config = dict(
    head_dim=32,
    hidden_act='squared_relu',
    bias='none',
    lr_head=0.00671,
    decay_fraction=1.0,
)
Each number is 128 + 32 x the weight over its row's rms, rounded and kept within 0 to 255. Layers, rows and columns count from 0. Numbers have three digits each. The size before them is the row's rms in percent of the matrix's.

# q: layer 5 attention query, 128x64, rms 0.0848, rows 0-63, columns 0-63
# k: layer 5 attention key, 128x64, rms 0.084, rows 0-63, columns 0-63
# v: layer 5 attention value, 128x64, rms 0.0836, rows 0-35, columns 0-63
# o: layer 5 attention output (transposed), 128x64, rms 0.105, rows 0-35, columns 0-63
q0 105:122127156104150127156093097169079144121113153149122106154160141110150101110140133128144145140176077135174060116060120069139192136076213114142136117073149131148099103163110096114123190106103173
k0 105:139132175094103130072103119175094093097166099109121102132150156112162146102090129109154114132117083157195097180077126093102155161102210125170142093117128212107139115137128110152180146081127130
q1 101:160100164079094143088135122066160139094106144134129125058098084122137115083164117075132189174171107094082156129099149131098131166145138108172115154079093128164185119133109142121143198115152170
k1 103:141101112103135187097137074106148169116076133078156112073113090142201146111121087062109179170138105103081122159122130116146152182100105093135098088131098146141126144126165193180125155140164135
q2 107:120142111137160161179096116171100160174116128123122155045107093160120129125114168187161143116066161112168136114150101028124162137087134134092103133140126127140196128139120098142080068144139120
k2 103:106127158100092125143097149155086154171087211189114074100139128137092128145138151154121145111153175136143112081149145033149189129119131120149156142108094128158179115103092060129105154146092132
q3 102:141135135104203117143097149098098164081108172171115146078114108089098142144153139173175057093081117101131103130141142159168159096169135121112113137180096174118129128142046136112151170174166114
k3 103:133192142099110137076150145109129160095142167135125148169122140129124207161108117107134087079102140077179124119111114169104157116176069145065099121141080129153136087148064136090182173132125152
q4 095:122135159082117156105079101120131116154075176095168122211111161111176119177164137101140138144150115102071169112093073104076154077181153099144130147115134132113127167206126123105149112094122107
k4 098:159154088052094143141119127127100043145106146076138112205114143142149167172144131141084158120146087082107147116127136085152170123114171167150111121150118114143113180160092157179164084124176124
q5 088:176041133102163150127110101082133104059172146125127144153076091164146123148065133102101114100147095128126135133091114136148187135148109104146099146183135128129102133096142125176122103142231110
k5 096:207164091103151209133079092125184121082122129151149131133170119163117112134097144111086096121172166134114191111092102111135099093138119092083071126162108100126101131161124117134141135111204161
q6 090:122169140112134227116136148107212191110113176142115143150095082157158103083132118108138130120096115153100108088107093089130176113119133078133168131145103158122164051096107152122141113140075146
k6 099:121104094131157176058145161128232153147109137186068117134073104111160113173126148094145175098109165097120163145078105113159182116150186103131162115100124144116114129128109173134140131100101121
q7 098:097108134142205157110139103107102138134156120080120101091077188163181118186120151064174134098121096101123066144181090104137116138130077176121122145150136091146123094132146211142105133119141146
k7 101:126149153123176104129115080082155107150098168143111126106157155116180107164094169078122140100101126142113124112130093113108148178092103179077118190168140107208092109178197079124125113135083121
q8 107:106142092137163186162181157122110120091199081125143109090118127161102107112112134134102134078062070116156158161158077165160101105144197107134106102139115139077131147107182142185139152113104155
k8 109:140092096121173146145197183086112131070139130121089144092146128161084138141071145090079086097109173107169163152154110150142135111139158125120114124159134103143142119124172077162160225146086116
q9 097:131095103168159161107103073127175186109185107121148166082107147135151148123129190114090107132115140110177190174108123189151143129140128136103110142142141047114096130131137094113074160137088066
k9 100:188078171158159114144090092138133198124160154119088146140142135167147171128148130113095112172154142081096177159117109110102155098131152124106080144134177120080096145155100077072105103154066077
q10 134:142191083148106113104120089194169083156144129080121106148121148162156158159125060060116131165122061135117145162147149169111106143112160116120127086098112132075098117134115173180148078122169166
k10 119:113144105116183075164126127170133137127182099110129127081108111156106101152096188120134126164032090136152125147182103099153158121123121152114167134153136095069120146114149145172064056135167149
q11 118:119168097167079141092166110170133058174114115108119102143116086142163172165130112109153144140133058129129172171107166161087101133150092134158104117066162135056124083150100161171172130109147143
k11 110:126155083133182120108141115184127121146143121104095098074075076152154142137128174147218074147107086104131144172116169121149096147129052147139101160144167115112132108087147123160072093170142142
q12 091:131131067111138121196111107131137134145121113086126121140080112119170148135109106100167144196128088201086101113123133111096074094127135132130130093148130045132130132154205114156145135158212098
k12 099:168149092104163106245086122169149134111104153093137186119116052150117126099137138135135168151140116116163088095134114042104107101119123146098185111179120111104125111148158122136125120132122081
q13 106:114147162109110114180116127179190138111098152139125171119130082088076106169086121146131154111090180110147103095147067140177103153122088109123056103142079128192136132122166095133145156088112185
k13 112:117182183067120091141154134118156139106076152134099166140121115126104073149117149171116124129110204112095070133143130160172113204124098109174135081085103178118096143087110073153139142093138143
q14 110:102158132071150124186148109062152089131124176130200149137126110154167153100143093082125108133179074129076157109094155131156087146187139135087091154084168075131132139156093129116160110161098131
k14 113:126073112059177092154099156110148113120121148116142125133131092189153153104120126092165111139154079079145187098135075073107094151152123130098060142093141153122152179147106202168165138137125152
q15 091:149150149146241102126178081185133132094127130147135174102160087120097076110124136090128148140091215117101067139160135078120144083154102090098147105149125126158091124129161106110136122130110113
k15 093:143199185115173111122150138172157097088125129105125144118162128101114075106127144107124205181132136112103056115114120135149144100183114097077103121119165095148134126145092131096151158105030142
q16 087:170123117109100095120107127109096095116115171130139146178089152090135106137193106123126153147112142082116079109136129149190176121106107070220143086142196105147157110140114060157151090111160109
k16 094:113159112142104138100094093144130094105130188134114174185089174132097113124151104045114146163149119120181107057123092150161124098150080090196117113152180123144148124121116099174157093125185122
q17 093:163158166114113127130154131117136154094125194125107135156139151091112128133086111179140074110154152144105207151127110161140147064170112095044154072074131101110171150077111152104134122184151119
k17 101:147093157129067125136106142137137126093135145098136143159132145146143064166142168172167090092125126142126188151116090172114152060143112135075154087109144056121095124112074196139151115194160105
q18 095:105142093114160064108112173091087125121125199141157121120101099129113132116138122110135076086207161116138145114132130100089191153097118084122132174175148099178104112105154114095192160175079125
k18 090:148181095100090100111098111148136130103163155152116139130086115137132081086123075123143100109161120113120150153157115134072171173075117079142136168125130090166135171137095154083189153111103232
q19 108:117118107155092086114110033168138129081156125160077074112098050105150085148103138134168110198157116125111167116162107089123093132159116174156139149101165150130103114168163154139137107178124117
k19 108:119191084135083058122053086142114171085148146130143080124153066067163124133076124165143132155163150104138157138125156125157108138144131117115151089109189160180110143133185155120092130151136102
q20 097:069128157109103132103133163159194084082134129088094135172151152106154128105113100135118163075193161164149148201125133122111124099137149130124105160086150142118126063138085058109149171167090160
k20 098:109140120140123092156130166146167110128159116128063071095086158130187166118178136172142161077129125144118087218130060167079109105096106127143083111068159151112123146128149134110147132158144170
q21 098:103123143210179080143106146080128167098155142127169164115088166090169128125145066113119164107121096074107101192136098100123125124113118224136082099141143139093111136106133113151158135087160119
k21 099:097091134163164112120131128095126131096170116149173174144119070089132117140121161104068157102152079095143102168152079133127143158156117133138039141162093119162138081182124050179160109153128133
q22 102:114125120093150173085168137135112105167144160095116123106123155158141167178145100156044185126138087121100145195087112147115122126108093118136200163088100127127064121128098116165177086135168087
k22 100:077160098169151188106129126143112115150112134121142145070152220186152104143116133196079174148106116115120152135095097115134095089115084180085107129189109095130148160100130101127161086121101157
q23 098:124146080151105114108157107169133108090137164123123081129106100171087139099164163183134088135112136166174110152166119063135087108131125193117087145093133155142090127063131113210124085101174093
k23 103:134190096180113122142112110159110143119134140110159109106089120088108100046144160187201100127126183151158133151163070088174121095135129169092101144074119140142147156106163074142084148095117123
q24 093:176185104145071108081135085113127146159122147182104125152184080136095166104093096130164137115155126098109124181091119147170092092158115125123093127122150145209136099212171114147122140097122096
k24 100:129147108073083160163094130078098154124119130144075143143107105151096117111089086136179111160157102111077154199136150133177115101194112148106168152077138146131162092142137128168153046106089134
q25 099:112125122086098126164184119147163113122152115066115061162135110103090124098153107091151135238157060140090125149093124130129142169131097141126126140124118119118111150115157139207176140079129082
k25 099:137129072163154086157110095180168147119097136112166126128124126142055087140136145155189114195095113129132084113131118120120108126125153093135090123139113116149085156101206132156185148047163082
q26 097:121163163171166084090168142197138037162106106126117127122119175139129142108129128086155102106139136177108098112119046156104086162098142154167104137166142110091107162127103140131122132053155096
k26 098:165157144084172067160178144125095081131157104184158102147114128067136136135180106126159146132071132201126093139115104147139109149130119136128110152210102087122109175076149117123093099074125120
q27 084:202070160186055150104106107083140089135106175164200078109144147095097149066120126103123092129104188166116103138142120119130101122092099110109147122100130194138136144137103127145156141150105095
k27 095:189125124188091103101163124095167092171174163127170128097150142101059103069185078123129112120146172110115154151090144171148137133160093141132124126090077162128137133123118176179089108148095084
q28 095:154186163117115148146139092157116082152129123137092160157111185110061099129106087111148210176167129133155126113144164134087103091157137066124167118144102138096137140163075085111185166100086113
k28 109:144136168146177133162110140159095089128103105117060100099095131116075099204148097134168193187120100117190096147151142137153129111115097126176110081144133119095094137142109189125109160083092164
q29 086:148158056161168102126086097207155127149121109174129173127149148113073136108175101144144112128148138079130111124214118136127102126144116104086159119084164024112122126144128147132106118109144164
k29 082:111132156100104099141158181080154162129134140140120169123101109101147156088074139145163146207090138135191105101237129125115140103077107107118125128133179092106156119137110113136090076095083131
q30 101:200179117147099077135111069141126132146119162119172145176155127105123150135108153111155141121142125136037165085092172132112168092129116123121094133095150148115123111044126079155141189137160078
k30 097:221166122138140120166107098179137102113102117153144153183071104128118097072111087143152124136125063165067140102146164139147154084135095112135101122116117130105159148090075107189127136194148118
q31 115:087118148153175089164142105123139119126113143147154114049169124118086048169105150136159110127082191057153109161137069129144136094063119157124142120183148096146116111146144118129078152151146164
k31 102:092109176137099033130151099139128089107150166158117158132166129126146130162085106116126131141080196094093075165085130109171176082118100112140114137114146125163192141166148075095166166139108131
v0 096:079120071073147147173133137114118132111104162151148091159143059122124165145134153054126138108080131072114133108098136152156121064075122107150152125135169162096138109195105149169176114191117145
o0 084:178118181145104149134142133154126143164117071145128127162115168148152077072169191171133086162188096141095140141092154145085092163145135156132097146124135050129115122100133118073066111119104079
v1 101:120132140159163132147148134075145134171092108169133090157165063145159186109106137102103067144076096140101126184171126127108093156094134101115164128083045163153066113140138088088141137133158119
o1 085:121107103094117131138090127147117093113111090068140098091116199122123135081168129191133196139195113110077163099129118152079172127110117126138099123156176147078177165112087146174096114081129147
v2 100:120179169129094125117118146141094139082086104126052121153150083137178159168109121188091127170135129083067084133128131211147140111192111128154145166164161094120157121140097138149074137137137102
o2 086:132152063130132134108131153164196117157158151133153117126150052092076141143141156168135097072096137129118153199148173082119044119183132147128114143137107184075098125139168114140133125109118096
v3 090:113138185164142138146105118127073136123108076132143179170128124138111136134097114095155128130164160101084133155104175111031145116061149110059124124162098166147108121169206121161101126159097148
o3 096:120136111162115074117073092167152114128210172123138090112060145052107100154142146136119153141117091161131137169094067084177172122145133124174140154097150092117140177084115140116121173130157131
v4 097:113171126124130087171086109181152070158114139108200127090152063124103114130171099160160158151110115133103129108129103113144108163141155089131072119096125070199083067129168145083158150150130122
o4 089:091135167087156132105148117095099122130092106153089094096177175200137129163096160116098107132179141086174130145145103185119158081104101171095158135146105070098167156150113167138056090133147135
v5 091:138139154119154118117141103096156148189063079139122069109128125117149059098158102153149096110135172131117119122080115213148176116117121110120108120129070145093199112114147206121155158162137103
o5 085:125127114138121097166059144170114097111166165119129115084120086092140159116083162141147130143140186172157119155126105046110108133141105175088144165122169094154155197164156053139075128121135125
v6 104:157138145116170092154076149116124108121122115175138058104117121193145152130068177060119100150141126076124070096180150129142099123133129150124087113077140113140185106096127127179210119134120115
o6 095:182110146138109195176120128159144133197093072082103104161149173090124114100105139151112129126135162176105103162128148101096164134103082134144161102131132129063121189165094147089047109135137123
v7 094:119156087128187121137121057116165107110121128067224134159125181113116138124083102123138142101141167165100134159164082136086104055129110146148177144149163083116114161063136105109131142151118147
o7 081:099066203086080146148133134104163157175124142127055100137132137181109105172133143116087171145118117090138109106120136145154122192104140153139114101107032158168131131166103149156178101130138136
v8 105:081138081166096077151095139075112158123147161157105117078123095150131111072128108135158157147106183089123116123114206138082061073110163206137153129106108109139152154120115162116147141131181131
o8 097:104100162130095147126161104134127106097112063147097044150111153114096088101119172186116121146113134133159104200081113109143155130096120102181127082175153121118121109151188077180151133162110079
v9 103:115118136160118127136065153137181126100145139165146141078137120108121125086118135151169147127066044162098155134092064097077128123084108114164160137150131184158118124155111173172146180196117100
o9 101:152123127079113136167149172065111129149104088153155147143160159165124122121152170105132144122184198173171109115190097131145131103126113167084133139071156095156172147082109118104092169109056096
v10 111:093101134126108127075156126158126113144124103079100116149113074141075177163112145124073153115170157212203143092121087125111159086183107143184170144129096119175136158134152126144123103084125090
o10 108:140142143109166116106114150148171112116108174158111164157099155081097097194066088127168070119131130085108150090162150152163085143133132126100143092191139147127086090091076165096185137156149174
v11 088:115149173121168139069086099182142168144160167105107128135149103109076133076134110159117148149087110162130081174137050112157198181151179144134110132112172080077147110088102122120149112110129115
o11 079:107166101105143119168141172093120175151106129078178102081144158222202135165115101119114083053095152099148134127150131141125083153114155157087142081123087140137099131167130102107142167126124161
v12 103:109124155109086108114161118118162102071108109090117137137153119131141071116171190090128107103108201125159132132081113127105072129123092080163147097069112131108123169156167158177148158181204117
o12 100:142093113182148120104122107168119095143114182148088095138131116131116117111077121113182132184149139120181099088177143117164155103122025166138115150170185108152144063108127090152086119092107118
v13 108:174104093124118166179119113142115170142106103123124115150150138131094173164142124155106144151103142120158134126080091049132123051171136131212155133100055172139119060120111166175103114120143109
o13 096:122155168120120068070093129185155036094147131138134181132176128131126139107160126143156156109181170126125117117154140188112143131120081106084133129168128123137144132104082069071158169084090136
v14 113:080122134063159123200140137106088124089098182118096159091079165161136128135094090123156152146138121138123103167169077148185134126144183140147137128138134162109108179122084164077088060107152144
o14 100:148127115108113140084130132119147180151126141112159123139146083168127175128134131158070095118112102097089185090126190146127146132135127087070142078093101104125165092174169051182193120123111177
v15 081:103128174083138157155117172135161084079085115127112169149085113168150137138140133171130159131190168157092117118111106132111087183056111088154113142107116168098134076083193115144101152147113069
o15 070:157129078139161016094166132107143108160153126154157146108148127091089123166133164115119129175134107090124133079181157164159137149125081122106134108120156175146140097113064163168071102172148147
v16 086:152132061152110056134171141114115119120166147147092097085113081129151163134098133221148157117155115134064102111107182106111126130099099104142128107081111111098089176140182188163141152125107157
o16 071:173108149115126166128169137118109046097116104149111137159115140100082136068152196126126119140108183142165126144157132128120165064173085119134137151117164129135170096103129043161089163139153069
v17 101:107167104115116079093136174118137152168103103087109115135151198160142099162107143129168193134108121087143126110107163125096195138057144101098092103150190085189168154103124112106120076135132145
o17 088:161069189140148173146136087096148155105164119129144134083088089080138085143151125097088137129131142142048096157081106076108105114209132130148196158077115129111130137150154128113149164148125096
v18 105:140128094125142130118157151120172138119108149111131196065155113086092056149068145087076136132141135115035140175173160162146139127072166164128138167096118094116177076125112138117149127140124154
o18 089:171151143125152123152141108152113108159173066082128048151122131161177149107151210150158125110123110119148101125055154109102118136157103123149128048095132144133071170114132125187083089124129126
v19 100:181119154110167077119161154068106120120122114091175133133073135156149120112163115076119072215127131177095120180164088069171168158104152127147120142139155139100096156102165114104101126087137111
o19 092:095153105135148170151110092161130138138104176117142115105159123109152155125166095127085151119074093135101102078160204086106197163109095098155158118059105135117196086119101127177131115091145171
v20 088:038129166087108153172199113102098123150180122130206148139135095073160180142142138149109136108108141120120140087146134113161156109141132151142073086116136113105056159089088178130127141100132129
o20 081:209104132095139089137062078131175170094074156095103138104138139178126111106138069128092103144125121092118176156104141144151084116114166098105145138198104119122188152150166085105151124136168139
v21 102:166165131153101161160114112083126130199091151116148138122146160121133149094107141129143234155110091131119111112123103133134146124180126104087179115142059122129055090074109078165092139131090151
o21 090:076073112097148113128127115112105115128169077141166151128135129200150142177205115120074117069165150119111135109107096131127098187080176140156095162121102137129157166158119131097171084130172178
v22 085:151062069080156160086089108082140102098145107147105123147151155137102109088130129098151165189174222166087142124162128112094099117150156097155084114144113138100137102114177108145090176143147150
o22 081:082172123172099106110136164172081114181128164164154102166115131145116093160154139146120080184091105122185075078109137101131163185056091154132168099131134145171124080127089137156151108154123140
v23 100:110093110149093114104153164171103071165088149153129075088186091140130147122041138062105183100155144098137178153165161086155120135157116096130098157161176148103137155087142113139138140091109137
o23 079:133132134096146184127165160111133124148187102111096190190101153092150139107139123203162128165104082145140099101096128131102103136126134135175212100137115115077093119098125153062127060133121104
v24 096:117141113125073146098075196099156027091095129085147116150132172117099156119184172122141097123110181172134125139092162128158136099135149167116145115129172153132126143060122140160078136082140156
o24 087:136085095152177125133166079142096141157133173161098179122169126126097106149119108133161140139144110111128084058165194148106137145067110107185141132139130167138127054128110064138120071128102074
v25 099:105122121178160051186118097188096125136132139091119175122105144112139189112117172116091103175103095112152148134159111161134091122068136061169145151100089067125133140107134103099144126195147122
o25 091:185098163074112173094154137111168074126105120106143099168183168157143097138127124091115119099161095200106113104133153170133178112146100145109077117117125108114160108128061182166075152107129172
v26 095:069180112098130082124144093058142134130152122119100138153145175138109191155135073147197059122112089149121113134112133125138093150110139123144084156139099134131150171080212125093141129179092111
o26 089:145126120147089174123101159104115155068089177107153115130106110082108133115112085123077094150153099113113214147146115147134161128178119136119068148093137180138101188141063121195146146075138135
v27 098:103116211087150148133096138113116117172114160096141115076093126123086103166170112200163124165119093133170136181133133111129069111126106114151129164120145105065181072132106103103181174095148125
o27 091:094139093136148103133183141094176152096083097119139103104205153128185132131092170110073190146123119116109128116175102128119188145166113162100155124150090131157106135129162096185072069139096110
v28 094:121136120160132181149084099097156169161067187144084148113091149170111140074127142139139155150177144077125153064164083105095070135091150166136085090112183115097120168101165159113119102123119118
o28 080:125104114096047099074093128123096098112176113138194103121110133083120074150126154103128112176135140159130127184081155115141190154143087084127169131090082140152144094180144134134094136162119191
v29 102:149044075139115146124094087078135064159124093116099124169145078186167093178166130147132168140092145162183155116137157072149136145074149141091115119140120145149091157144109118089118160116131085
o29 088:074153148140152111077177166135152086080124190186130126099147187105107127106136088091151142168165125100112080128119084129133162094106124127109176132149140101133190071067131152114170108124115182
v30 111:095157074147141125136108091137086134104142146139115104063128118094107143097157137137184159157111157143082146122137158155139154173139089164165174087162092145100151202136093133032149147126158069
o30 097:157091134049063157126200178109139115105094142178138115114110087153133096120112123149125083092094102134141121154143131122135098148103146121133111099132167138170164070093182113215163126163104168
v31 090:170166101164155118144034106178159119074112181075128106153115188122133126170116141156057148112120133100108136103118083109151097161110125159136171151144098102168108165171134122086115190115143137
o31 085:115116140119097131041162140142108085164132161125086112130116143172083187153093113094214096086160169125165150168140093193132098136097131128076093098124108142100130120117104173167164138165118131
q32 102:106176143162159125132137118097147170080115183135142134116126124098121127098140163159086131109184143112087173145105083104135094067198145183083105196141113118133109153146101136078140169106064077
k32 108:126171161140136096149111138091139184105128117108126115165129144107138136156179094137135154126152110109083156186094112132119100071197134156086071212103091114151121183084081164084121145125082101
q33 116:112109103141122158118119098154099142166144146087176065048158120150106135143117196154144142167117117171119164170116131065127112110125125161100095160108110114099141166172189114160048120068131122
k33 109:103131133163095144162112097152116166171144182085147106123180155128098136123119176132151090131126160122078115156120129069144141109082160170100129170075100102124179178172127094155060139101061083
q34 107:125123128131100099095158166119164129139111140210144152127186068093128141091167136204135104140162145135094117145103175089097130139136081103078183150134142133135129087166101096081076159135063108
k34 101:089140125131093129102152173145157118173128147183110115187191125139127126094193100163162100146166111096091108136110149089087053123162109125104168140093189154077155110125060142110139110128086116
q35 103:160128087177176123064138087145139150147124111081145137124087130134147184107167117099161181153089136139108121144159170140099135071116087141156167115106118090087117075090116223145153136103149082
k35 107:163139136185194117089167121174122165139133127101148154107061095160140145115203145103158156156081130133117135126166117067145127086094041115074160115141154135117101100128151166103085146134104112
q36 093:089166160104095099157097149137102153124085176134143132120128095130095125172103134164150167076122229096148113123158157117142131068118100104138133115091102105141179171129091069089146176150090181
k36 094:104196123109096116132072085122114109170110136083130114136096124130124171176145123139163136092125208088139130129176112157144153124129123101157105062070094201145113125171074120120133167167106182
q37 086:121117113110153189127069108108126148185168100094149108044117109160115069154087153096153154170093101057152172130185134182125104178154152084154144147125079132131097131144143144132126108147105136
k37 091:133073144067144141106099105087116183132151099079170116069141149161123112146078138109121119184091130061127156105176157118148105148139176106192140128139145123157114162125172117129109134164039150
q38 098:124100190094126156103132167098135156154134111089110136129153197109178178150076102097070131073149142088116150161106115164110130158130200108108136123101093126081087154143095164069163164158104147
k38 094:131102161134164136125114132095171140145123062081160094084125174154154159153120160107069157109116096116148113153075107125101086144155196140077117112139080143110121135123105207084138160203162132
q39 102:166082162149103143156092098113059164147125142161079128115124171101135158120138144156121117151157190191149126074130167100158169131156122142128126144085148089134145155113062071092056142108082106
k39 106:125092173167066125131106105154115101157097116125122130158118175043194119097121145106143150154146126171128174086124144128134157118050130132158138174081143188109137131141070169125084137136124066
q40 094:135112135151156123139141152111101071181137119081176147120113107144087168168122144103128117099139096126123145104156168132137052209103091138134065150169113182122105189095096143156128115046152136
k40 099:130128114124151125140152154090106099153128118071138166128168143127069145128115156123136083100075151121103147065147102111183059197107125140162081213165073173140143160117102118165103147106138154
q41 103:124109187122132078133140123167126108112148126135117135144174129122092070105104142185106093143135209135183068134151136149121130116113116122141150135168188101142153103152099018058117124157128111
k41 095:132086182117095139112126143172145054104151125184092117145130171116092093103130105173133123152165218171145049130145135160123117085089160120181093117152131135101104090166087119090153132142131142
q42 096:135111118175168147150148118140112088122129134166103159140166048093143111137094121134144090115096112087121141147146171139203106105173046126183097120138160173090087136147081112109100139196157099
k42 103:137155140161185100134125137150148089134145133150056184146131107068100140157109115111117071110120126067151125110113192183097101161186091131180079145122166165123109121122111135126119118183099060
q43 086:170122133083137130122183078115149155129100112136131116107172117134095057088095108074141152205128187080141104125153153077117167089125111107138168123126146072164168135121186082175155148126099127
k43 082:156095138135125143155171123093134123085112151115139125136150147140086071103156149077140158193111136121154042147152125122126146081086110116150160036085150083188178140149164140117124167104093148
q44 077:146206135112164121125135076135176161070103137165135135098103089145130104125117164177152127129145098156127198122136104136167131115135134149090093135127113077128151144017122162130105052115155149
k44 079:126142167108098049176136105136133197084115149169135114108117087111171096161114166137162103138163128145165204062124089160136107080139144106058115146137134124182128119106087123157159107103092137
q45 113:141120156095048161092155152073111102157091108141120130189174192099111123113129090094122164134193154094095102104112150140109143129180114105160129125083130175183175085157087127132136130126078147
k45 093:120107118112088173108187167088157075147078095085107109168159131158132165149150109099164157164164038125112111131144131153141155116125098131196142087091107100125152135124098205175127109106117097
q46 074:120124176118154188142170175137117108140135134143095117159154132118157112160078109171157133100060102125111105174111093101026091122130111194155158167136089129136110113102124151141147077103193108
k46 075:123180120119127202175203150163200106108098152094125085073115140097181137157084122157146152141086134103131074157102121103065106111131138175125117152182126135101118106146114085112112110112171113
q47 104:146170187116125088139071148124117153113096171139185195138132119100132143107151122117124099069120185128093112079108131122147111159127147104162122163092124134143152104148120037048180177124110129
k47 091:153107179093102112109109140149089131126151147111144166149056116138157163111146072139132130073141153085052124131049135144100161160141174087196124143153105165106121136125097159091163148085144178
q48 126:136123136137051134081057146072099117153156144140123095160153160094099145095143038124089118144165103102136138158137148168153118151133177117163149105081129174129124152178099163120184163100088115
k48 107:106090092150092152094101138113128149135178134106136117116138154102078151133147057116118077155122083075155135170132121181155103150106142125140110137105155150068119158149175239185101094111135134
q49 110:199093100177183113182205147124139110144158088145161112087185118118126114087160156095112092182059138173126093098093141082153129156114148089105131139142143115107128138111120105105116173115098085
k49 113:172102113155145106127173142118099140135115110157132178133171152106112115065131107071085152149095109164137037135089158095148094170122168078118152175113190128105144142130120116120126215106109090
q50 106:094103112146098150089160175139127096188110119053159097114090146162160176129179087174142136107109099111121108148133123097050110171071103177162109151137132114135133102149116182134149079137183142
k50 101:078138070125143134121132154136132117166123133126152086118099117170175177133159146159142105151088168137083059159168109072082106147076098143141103168224091109116185101133127123143106089145150135
q51 090:067120129143116145123098105136135126159164084062094128158117174102126146170104115178132126181126101141130156184085151154074113115166107141205160139143089112081059139169081144136120075161142116
k51 090:075065086161141168139107127206136120143136122091137057140121111106143093152134204178119162141081141096120112130120138143123124068169131168170104162161147165072081152136144136092098117161124096
q52 091:144104110155095058125075112171141173119119199133089117095086148096123143096168064129103119181098159146173133128131100121151170154062085135135166148144127143114170149110125174084164066145138133
k52 103:088113159175081107138040093143140137131160158153127126118088077112143127087142059141097158188100181131175126094143112103126159135080092102095163131198141155106142142083142162163148110115159126
q53 105:138168056146107154107129148160078182133166096120091140157076114109117168116150137157143147108110089123156162121131162159121121161124149084150118142081114201088118059072122107161175179136071120
k53 106:150119049106130167103104169163110194101143123131090161144072108181124130084117153158153094107104112122148197165147163128099132139122136086147175158081133189096098101071114117169103163100110132
q54 106:081142154103110154127137168116119138132141147133091107137079159080119133114111062141111182150144109162139121187153078115095090189120171127171093103115149142151066161079111157157218127089093128
k54 107:115163101117124144148141131115112137098122107118127071114052140094121038163121116160128143130092087159163109182146093116101087181100173183109112140167091194141135161110162166169152174092130143
q55 105:106126148138151133158131132108165178113076126157153128055184079099126119091128177185107105148057154089141124137103113097128130122152056137117155098180104133166143147135198119147130088158061129
k55 105:058130149138071119148165121097173194118069136147142108176133123128108127157150106153076122160113155036130114156111167103137147145169123100138152098162132160158127112123158081103168105118062074
q56 105:131107079147121128081129145136116087100163066118087093171134176124128139167130099127071115153163063119149165110144129196121095124152122146149130146213150091123078174126127181144093083132181125
k56 104:112059090142156105157128141093151073112149087140122149159168155099083128133113155144161113180137121111185153111128091168148112067136136157095116198195113098105102120123166158108064105152172088
q57 095:142110158142149142096162133100157137112116206133107142119132115154078155123077127127052104135121189136151119122166146107162156149113064150073073176119083171185136119112090075186146109114113109
k57 096:159106165124119181109160143080147131087144205096074100140119134141110128102109116105143135156124170130150108122107104111164141163099053150096071163145091186172176129112067092156168109167099148
q58 089:103165078157125105162097080143124149142096144198099156092136151120148169199115099145133174131136067098102159081160148114135088161141092134126198119162163130111126126070147119082154084094127080
k58 093:086116115156151113139071152140161157080121138174165158109116136084124130170099099165166131149102111084100162042163123098147144148153122158124174110181124179114151098055146156082084146076129129
q59 089:162115186129193167154124089114153087107137186108161135067125145121110069135148113043167142155106132105065090130129136105156088113122071147161169144140130114088182152130128136101125136113190118
k59 090:184175211148177108155114083151113105151120154112150171079135140129120087187095090083115146149084154096053074124129105099152162138139069103179127135127154087109129165143129160113134112108126122
q60 100:096167064156151097125107140094095130123179178124176130094146097117111112103135104150116096132085168136180140176174088118124125049103163164031097142151139117150147154184134116151103128159118142
k60 100:111162105112112104111091159084131152126184179157070117098163112109107150138156059141077138091169162119176111148184091126096141098125129118065096193101135114122118106189183136136131161157100152
q61 085:144130148123105105185087088176181141064140130152137063086187153126135126175089110152175081104082091105138138182100100145137111109150183131167123108124141144093104100128175119165100140103180091
k61 094:154155152169089096157112119157125142094151133133140114090182123114133139112024121162148080096103141127142136151079105155152159133154193152134106056112184131089141089128212108125111115108139090
q62 073:115138148097078149172072178073123094121068166151104155103157144119121092130068132112121209172134143072127160080150112108136122155160060185143158109115100121142124155148157116185127111141116104
k62 079:083099172108093154157133100060174127165069136116157128133120107045095160161056127113161153170141090095130167142168107130115156137159073180187128103129108137166171157130135126107119124112112101
q63 091:145116191154132152049179094129139095072158128130125102180114120152163134137164119145150109150154095145153109174046125141125140103164096122182101127070106182118102106096132101161187113088100108
k63 097:128137102202154136114213086155134151076164130126066094129120140139128090142134158114177147159116120131103136187012169136143129112138096111141098139111126118147079099120117122177149090100134148
v32 090:105206180094122126035130167138143090140111136086131152155130135168157079126127181153086111078142148154162125140136095103179142161094108144090113101133120122117163192139163120119181096092091106
o32 127:167086128143125180142112135140143143162137112122152187140113106081179123172080126075157117131057112101099111105151165101145119122195078139155160093037154130097147094158141129137090097157123078
v33 105:125148135113123123179067127118106134135156191185088116063140173125108108089120133094125160171139082123146174157099048113143115114112132123178164092186121109101120176143115142111159104175066098
o33 148:167109146156144121085184143126137097135149132104160131153071094187126115107165163108153102138170151146070074114080130148141120140093108096131065138104122074156175086179131093153107082142186178
v34 099:100139145131137087170114093153161156103138082172079169210141121146167172141118128132066064086081126109111066118137101171087162159123147095133168101136106086152113130101129138127144121194088125
o34 135:146135109134072105104100104121130092182140120101194133103137109167063118141171155132181122157117142056085139150158127144142095152122036151172084127107105121139128199144141146167119157080109116
v35 106:144129099137148150163146125146164051159130125180151129093116127104144150135181164100115096083166100146121119103131175171130158156096121091083079113116091172135106114091193100067136156063067142
o35 159:121129072096104132154084122153134090098129154133116111138091102078159130159140085179139150139104121128146117176182117120038170035152102189152105111113160120104128149162154138151104115173185141